{"num_hidden_layers": 8, "hidden_size": 256, "num_attention_heads": 2, "num_key_value_heads": 1, "head_dim": 128, "intermediate_size": 704, "vocab_size": 1024, "hidden_act": "swiglu", "norm": "rmsnorm", "norm_place": "pre", "norm_eps": 1e-05, "positions": "rope", "rope_theta": 10000.0, "rope_fraction": 1.0, "qk_norm": true, "attn_scale": 0.0884, "bias": "none", "tie_word_embeddings": false, "parallel_block": false, "extras": ["capped logits"], "init": "normal", "init_std_qkv": 0.0455, "init_std_o": 0.0114, "init_std_up": 0.0455, "init_std_down": 0.00685, "init_out_by_depth": true, "optimizer": "muon_variant", "learning_rate": 0.0137, "lr_mult_o": 1.5, "lr_mult_down": 1.5, "beta1": 0.93, "lr_head": 0.00564, "max_grad_norm": 1.0, "warmup_steps": 138, "schedule": "wsd", "decay_fraction": 0.872, "decay_shape": "pow", "final_lr_fraction": 0.0, "batch_tokens": 32768, "max_seq_len": 512, "doc_mask": true, "train_tokens": 129600000, "max_steps": 3956, "dataset": "wikipedia_en"}
Each number is 128 + 32 x the weight over its row's rms, rounded and kept within 0 to 255. Layers, rows and columns count from 0. The size above them is the row's rms in percent of the matrix's.

# layer 3 MLP down (transposed), 704x256, rms 0.112, rows 216-219, columns 0-255
size [ 84  94 104  98]
[[111 134 138 178  94 134 115 175  52 132  60 142 105 114 139 131 121 119 145 139 145 187 157 151 127 163  98 116 107 142 123 180 162 109 140 112 173 123 102 100 149 103 125 124   0 171 101  90 139 149 117 146 152 127 164 109  92 201 119 180  89 146 128 106 124 160 124 153 189 126 151 151 122 106 126 112 162 208 127 135 141 154 181 155 118 132 127 113 157 167  92 129  88 173  90 163 117 212 125  97 130 101  65  67 103 172 100 160 165 132 122 113 165 159 123 110 198 152 141  86  77 150 133 121 127 144 108 178 118 130 149 146  98 135 145 147  98 131 130 132 108 131 137 133 149 107 205 178 131   0 129  81  97 175  86  89 159  89 148 115 112 126 140 109 123 145 109 121 132 121 115 151 103 144 152 143 118 125 151 150 130 119 124 144 129  91  67 150 184 113 114 117 109 143 114 148 128 155 112 157 131 117  78 208 107 130  80 114 151 138 124  70 155  83  82 117 128 168 130 118 161 134  91 131 126 147 122 121 155 112 124 161  90 124 117 123 171 188  87  92 181 132  82 169  89 120 155 123 141 106 170 132 111 157 193  86]
 [174 130 140 116 154 117 168 162  82 123 142  88  86 165 154 147 109 142 115  99 146 136 146 167 113 135 117 124  77 156 121 148 123 147 106 141 114 131 120 154 101  81 118 149  30  92 154 135 108  73 148 110 132 131 113 106  87 204  82 102 115 120  78 144 116 197 105 184 139 119 100 145 109  98 128  94 166 128 156  98  90  63  73 148  79 136 141 178 132 128 142 100 125 111 112 164 175 159  87 131  98 199 119 169  41 151 172 112 109  81  95 106 122 153 115 137  98 133 114  89  97 159 155 133 177  90 113 156 146 227 109 123 120  82 144 128 113 102 146 140 148 108 147  97 181 114 161 173 105 162 101 172  95 147 138 121 127 104 120  97 150 114  94  72 114 150 160  71 126 102 146 150 159 197  99 114 110 106 133 131  88 167 133 114 111 146 157  50 161  89  99 137 117 171 182  74 104 152  89 184  81 127 100 113 150 144 142 122 106  86  93 106 143 130  86 110 159 112 127 161 154 140 110  88 164  99 134  90 159  96  93 125 139 120  97 156 119  57 144 102 160 164 180  92  49  77  95 100  72 135 142 167 138 190 100  93]
 [146 110  77 134 119  93 148 148 142 102 169 120 130 119 116  99 113 137 146  60 138 109 136 129 147  96 103  96 125 199 107  86 115 151 131 175 112 118 142 126 121 149 174 111 157 121 123 165 150  74 144 142 122 124 181 215 185 115 150 105 136 143  94 108 104 149 113  91 155 131 124 144 134 111 119 186 121 142  73 145  96  86 112 135 146  77 193 114 139 105 109 181  78 141 174  80 115  95 106 133  87 134 114 128 155  89 138 133 112 159 143 204 148 167  72 165 111 157  88 105 129 137 157 135 152 130 105 150  71  81 152 114 157 149 109  91  85  52  92 189  99  81 130  89 143 145 122 152 133  86  75  53 130 120  91  90 128 155 142 164 143 157 132 143 107 140 184 165 192 147 169  77  65 139  92 103 113 185  96 117 173 148 105 138  79 127  88  89 103 180 214 154 133 124 116 108 135  29 146 164 112  93 121 135 141 121 104 120 162 137 143  61 204 128 146 138 141 123 138 157  73 144 117  99 123 144  93  73 101 145 126 171  79 179 147  99 143  99 145 131 137 101 123 105 165  96 133 102  97 115 169  97 136 152 183  85]
 [127  85 151 136 150  87 142  90 139 171 162 108 132 173  60  88 108  71 162 129  86 107 126  93 115 122 137 190 166  98  93 127 111 167 136 115 140 121 163  39  80 144 120 171  85 140 120  66 166 109 119  84 159 118 128 125 146 135  77 139 122 129 122 139  55 156 124 137 144 151 141 192 154 157 160 123  93 172 128 210 107 129 135 193 122 141 113 219 137 163 104  58 123 126 170 151 112  79 166 141 134 143 147 137 149 136 182 149  88 134  66 134 124 172 123 101 174 128  76 163 110 103 140 108 109 144 147 110  94 161 103 179 169 130 127 109 150 205 155  77 115 111  94 141 179 124 166 138 137 126  93  83 146 102 143  99 154 138 148 150  28  79  91 113 169 105 144 111  62 139 117  89  78 176 126  97 147 118 137 103 149 111  48 167 134  56  98 156 127 128 197 147 142 120 146  93  77 136 136 113 189 179  64 141  87 158 144 146 172 160 125 161  96 133 145 125 154 100 141 109 150 107  87 109 118 138 124  91 155 128 137  90 112 102  92 138 143 134 111 126 150 125 121 152 112 176 161 104 117 125 120 157 142 110 173 158]]
# layer 3 MLP gate, 704x256, rms 0.132, rows 217-220, columns 0-255
size [ 94  98  95 102]
[[137 124 135 126 151 128 161  90 123 156 135 153 140 103 174 180 159  84 109 132 107 126 144  70 146 162  51 101  98  91 158 141 179 161 104 121 130 171  84 124  97 142 151 175  99 157 108  92 124 130  73 130 134  93 153 160 115 116 122 124 170 128 157 132 131 146 174 155 183 123 172 146 181 194 122 101  84 144 160 121 138  93 102 140 138  77 151 169  81 174  76 148 105 142 180 124 168 124 131 155 132 182 136 107  91 112 137 121 102 127 139 121 121 130 196 112 135 208 126 134 131 107  89 113 142 108 123 133 160 110 154 204  87  81 163 173  91 122  70  99 156 115 149  89 167 136 149 220 140  90 131  97 109 172 119 153 116 129 165 130 106 137  87 122 104 217 145 122  87 114 151  92 156  99  68 130 126 114 166  71 158 122 142  55  92  95 103 141 137  99  87  53 148 114 113  69 112 107 121 164 129 125 138 169 149 156 122 162 150 142 142 103 147 138 119  87 132 154 124  78 160  67 167 176  99 122 105 127 198 140 100 123 152 138 179 147 163 123 114  80  97 125  96 137  66 108 133 136 221 143  65 104 134  92 140  80]
 [137 145 167 119 171 134 149 119 151 118  52 108 128 123 120  15 139 121 130 153 177  88 132 188 111 133 132 147 119 149 119 117  88  99 210 154 110  82 182 165  69 160 177 181  90  90  83 140 137  51 116 124 127 120 166  73 133 140 181 153 120 107  91 101 109 104  82  95 103 126 168 122 152 168 178 105 164 146 138 123 119 158 107 111  99  81 103 186 171 150  98 168 142 158 117  72 160 114 137 116 144  73 104 169 110 138  87 145 115 126 156 117 169 121 146 100 142  58 129 114 165 161  67  97 113 126 144 104  53 104 155 100 122 156 154 118  94 115 132 104 131 138  99 109 113 134 179 132 131 139 170 155 135 102 179 115 101 183  72 213 177 155 151 140 111  97 162 160 132 154 136  73 131 118 147 107 145 157 100 141  61 173  94 141 125 112 103 125 146  80 122 163 130 144 126  85 153  84 115  88 161  98 152 184  90  84 119 133 139 116 147 154 117 140 197 160  68 170 128 138 169 165 138 141  84 112 122 135 159 113  89  82 177 135 102  58 169 111 159 124 144 194 121 109 106 115 116  80 114 124 154 119 127 147 148 123]
 [ 67 105  86 145 131 142 105 124 143 157  76 148 133  94  90  66 124 165  82 123 107 173 100 177 150 182 105 106 134  89 109  87 180  89 124 133 125 112 133 149 126  64  70 149 138 147 182 119 142 109 113 144  72 127 135  62 117 140  88  68 151 129 118 153 192  33  88 137 162 143 152  83 119 116 144 149  95 161  89 112 157 143 136 128 141 152 178 155 141 136  90  67  90 123  96 165 123 110 154 114 167 127 152 123 125 204 143 151  82 105 155 104 133 107 129  47 176 147 170 149 141 108  80  82 159 206  66 125 151 124  83 132 103 138  89  80 124 117 110 103  68 126  81 154 144  80 129 129 115 120 207 130 158 122 116  72 163 131 143  97 127 140 146 136 154 139 121 137 122 105 141 121  89  93  98 121 155 181 137  90 115 181  87 143 126 221 113 152  86 159 160 153 149  90 142 145 158 115 140 156 144 130 120 125 137 157 168  79 140 139 140 115  99 165 149 134 103 192 131 189 116 163 103 129 107  98 130 146 133 110 212  80 136  90 138  82 131  81 125 153 156  77 108 106 143 126 110  58 155  92 140 139 159 136 138 161]
 [174 101 110 138  73 145  98 137 144  76 121 125 100 144  97 124 105 100 182  80  83 154 140 174 134 109  83 138 134 159 175 122 120 122 131 167 162 103 167 157 108 141 152 100 165 187 109 160 100 124 160  75 108 175 101  56 137 173 135  42 112 140 142 129 124 115 190 120 120  99 195 156 139 207 160 111 152 101 174 151 129 134 157 196  81 121 162 117 157 100 146 108 106  60 154  83 130 147 118 156 168  87  99 176 115 140 100  93 163 121 152 109  86 173  97 135 116 100 106 138 139 147 163  85 112 150 158 145 162 186  79 150 137 164 124 157 102  83 158 147 135 134 129 149 114 144  74 105 144 149 166  91 102 110  85 130 169  90  99  76 159 136 107 106 169 170 144 130 167 119  86 101  70 135  65 149 117 146  98  41  65 103 137 136 168 104 114 155  94 139 138 154 103 147 128 129 165  80 143 138 159 146 197 183 112 127  87 107 149 157  99  82 128 149  73 132 110 182 117 135  75 103 124 163 111 131 119 177 186 113 112 130 149 153  59 129  78 133  97 124  95 129  88  73 126 118 142 132 166 165  96 135  72 126 102 102]]
# layer 3 MLP up, 704x256, rms 0.134, rows 217-220, columns 0-255
size [ 96  98  96 102]
[[155 137 100 139 170 130 156 161 100  62 158 133  91 161 114 133 175 134 121 100 126  58 144 111 116 108 109 146 129 149  99 121 118 142  82 155 170 131 112 118  97 119 160 174 122  90 152  90 186  72  96 189 124  99 143  82 121 138  99 155 140 114 202 179 123  81 123 173 138 131 131  87 149 179 130 174 134 110 156  69 121 114 115 136 148 142 174 157  89 102  89 137 152 136 164 128 115 121 133 132 106  35 165  99 144  77 120 108 108 123 111 112 196 112 173 159 149  94  99 148 136 108 102 134 154 138 187 158 160 184 116 108  86  99 120  64 124  88  97  72 124 133 176 103 143 100 173  96  85  67 164 130 127 119 155 201 131 129 129 149 101 115  90 106 151 255 150 138 143 144 150 116 152 157 108 115 127 108 127 124 128 145 160 103  77 159 100 155 141 130 117 132 120 190 158 126 141 154 133 223 114  87 108 109 147  98 180  86 139 144 136 150 124 141 111 143 150 191 135  86 150 124 115 182  92 124 132 111 103 145  75 123 109 107 145 116 156 181 176 107 159 121 114  76 142  45 203 120 150 130 124 188 126 149 115 154]
 [122  92 109 102  74 127 101 119 104 121 106 111 159 130 171 148 112 166 137  90 117 155 118 136 112 109  71 137 103 118 168 188 168  69  87  75 187 164  76 123 104 150 161 141 120 145 114 146 148 158 113  92 193  74 122 128 126 116 115 158 165 165 126 126 112 134 126  96 117 146 152 175 144 172 135 135  83 123 244 121 175  98 141 141 161 189 131 142 135 135 103 159 115 181 153 184 127 104 120 141  53 137 122 121 120  81 133 101  41 110  88 188 187 142  84  68 118 110 120  85 103 140 129 152 126  90 127 105 142 127  89 184 122  88 123 115  97 126 131 110 135 154 159 112 104 124 152 156 127  49 100 140  78 178 117 100 135 123 120 111 129 181 126 100 200  69 122 141 101 114 139 129 131 108 100 160  78 166 111 160 169 198 102  97 182 109 130  91 156 207 128  95 152  71 115 135  70 100 163 169 156 125  98  98 142  77 120  81 122  96 146  85 150  97 131 138 123 116 169 148 102  63  85 143 160 152 158 105 138 134 108 191  86 126 130 145 144 163 144 153 144 117 183 156 142 138 106 168 149  97  92 135  77  92 147 112]
 [ 98 160 140 139 209 187 158 169 141 183 129 102  89  99 116  96 148  95 124 128 106  81 109 121  53 124  74  35  87 144 125 100 162 138 129 132 141 141 181  86 123  99  90 121 146 163 113  84 100  96  93 104 114 104 120 172 153 142 158 131 108 152 105 151 120 114 101 101 135  87 127 106 166 177 125 174 123 149 142 144 181  72 157 114 134 177 126 116 167 101 115  68 143 158 121 100  80 175 119  73 132 109 127  68 130  76 107 123 129 131 158 166 134 115 122  89 110 119 167  82 177 149 117 189 123  89 183 155 107 148 124 103  58 143 164 140 163  89 128 129 141 164 114 128 130  51 134 109 180 101  97 108 149 108 106 105 156 209 166 152 184 133 101 136 133 100  92 114 100 124 107 116 136 146 151 107  81 114 143 188 133 105 163 133 106 160  91 124 115 162 116  73  88  94 155 107 154 155 146 123 129 200 188 197 110 128 130 129 211 162 202 178 130  92 137 104 153 111 168  82 127  73 176 114 132 145 127 127 118  94 133 153  92  99 140 111 176 152 171  93 142 109 133  88 164 140 127 148 119 149 172  87 158 112  84  94]
 [176  83 125 108 122 147 120 111 113  97 143 158 118 123  97  94 153 142 169 119  97  87 117 135  49 146  96  94 157 101 152 161 192  96 152 160 131 181 127  71  97  81 121 103 154 126 137 164 137 144  59 144  93  92 197  85 177 137 178 154 134 152  76 116 146 111 110 130 101  99 128 143 139 109 175  68 100 154 126 143  94 132 145 155  72 142 152 153 181 117 124  78 106 124 132 116  32  74 169  46 133 135 113 142 106 110 174  89  78 116 119  93 113 181 108 112 126 133 133 170 167 166 118 136  72 116 191 132 145 143 151 124 130 121 120 167 127 121  95 151 118 104 103  48 123 106 153  80 121 158 151  98 128 132 161 121 144 149  89 132 160 174  72 115 158 143 173 143 155 107  59 112 149 148 139 116 130 169 216 136 168 158 114  97 172  95 170  37 149  85 117 131 175 108 130  71 116 165  85  86 106 150  65 145 138 161 132 127  69 162 101 135 161 132 116 116 143 149 134 113 144 120  63 140 100 182 132  92 107 131 114  94 101 104 139 118 109  52 130  96 152 130 174 140 129 162 122  88 116 161 158 114 120  89 161 118]]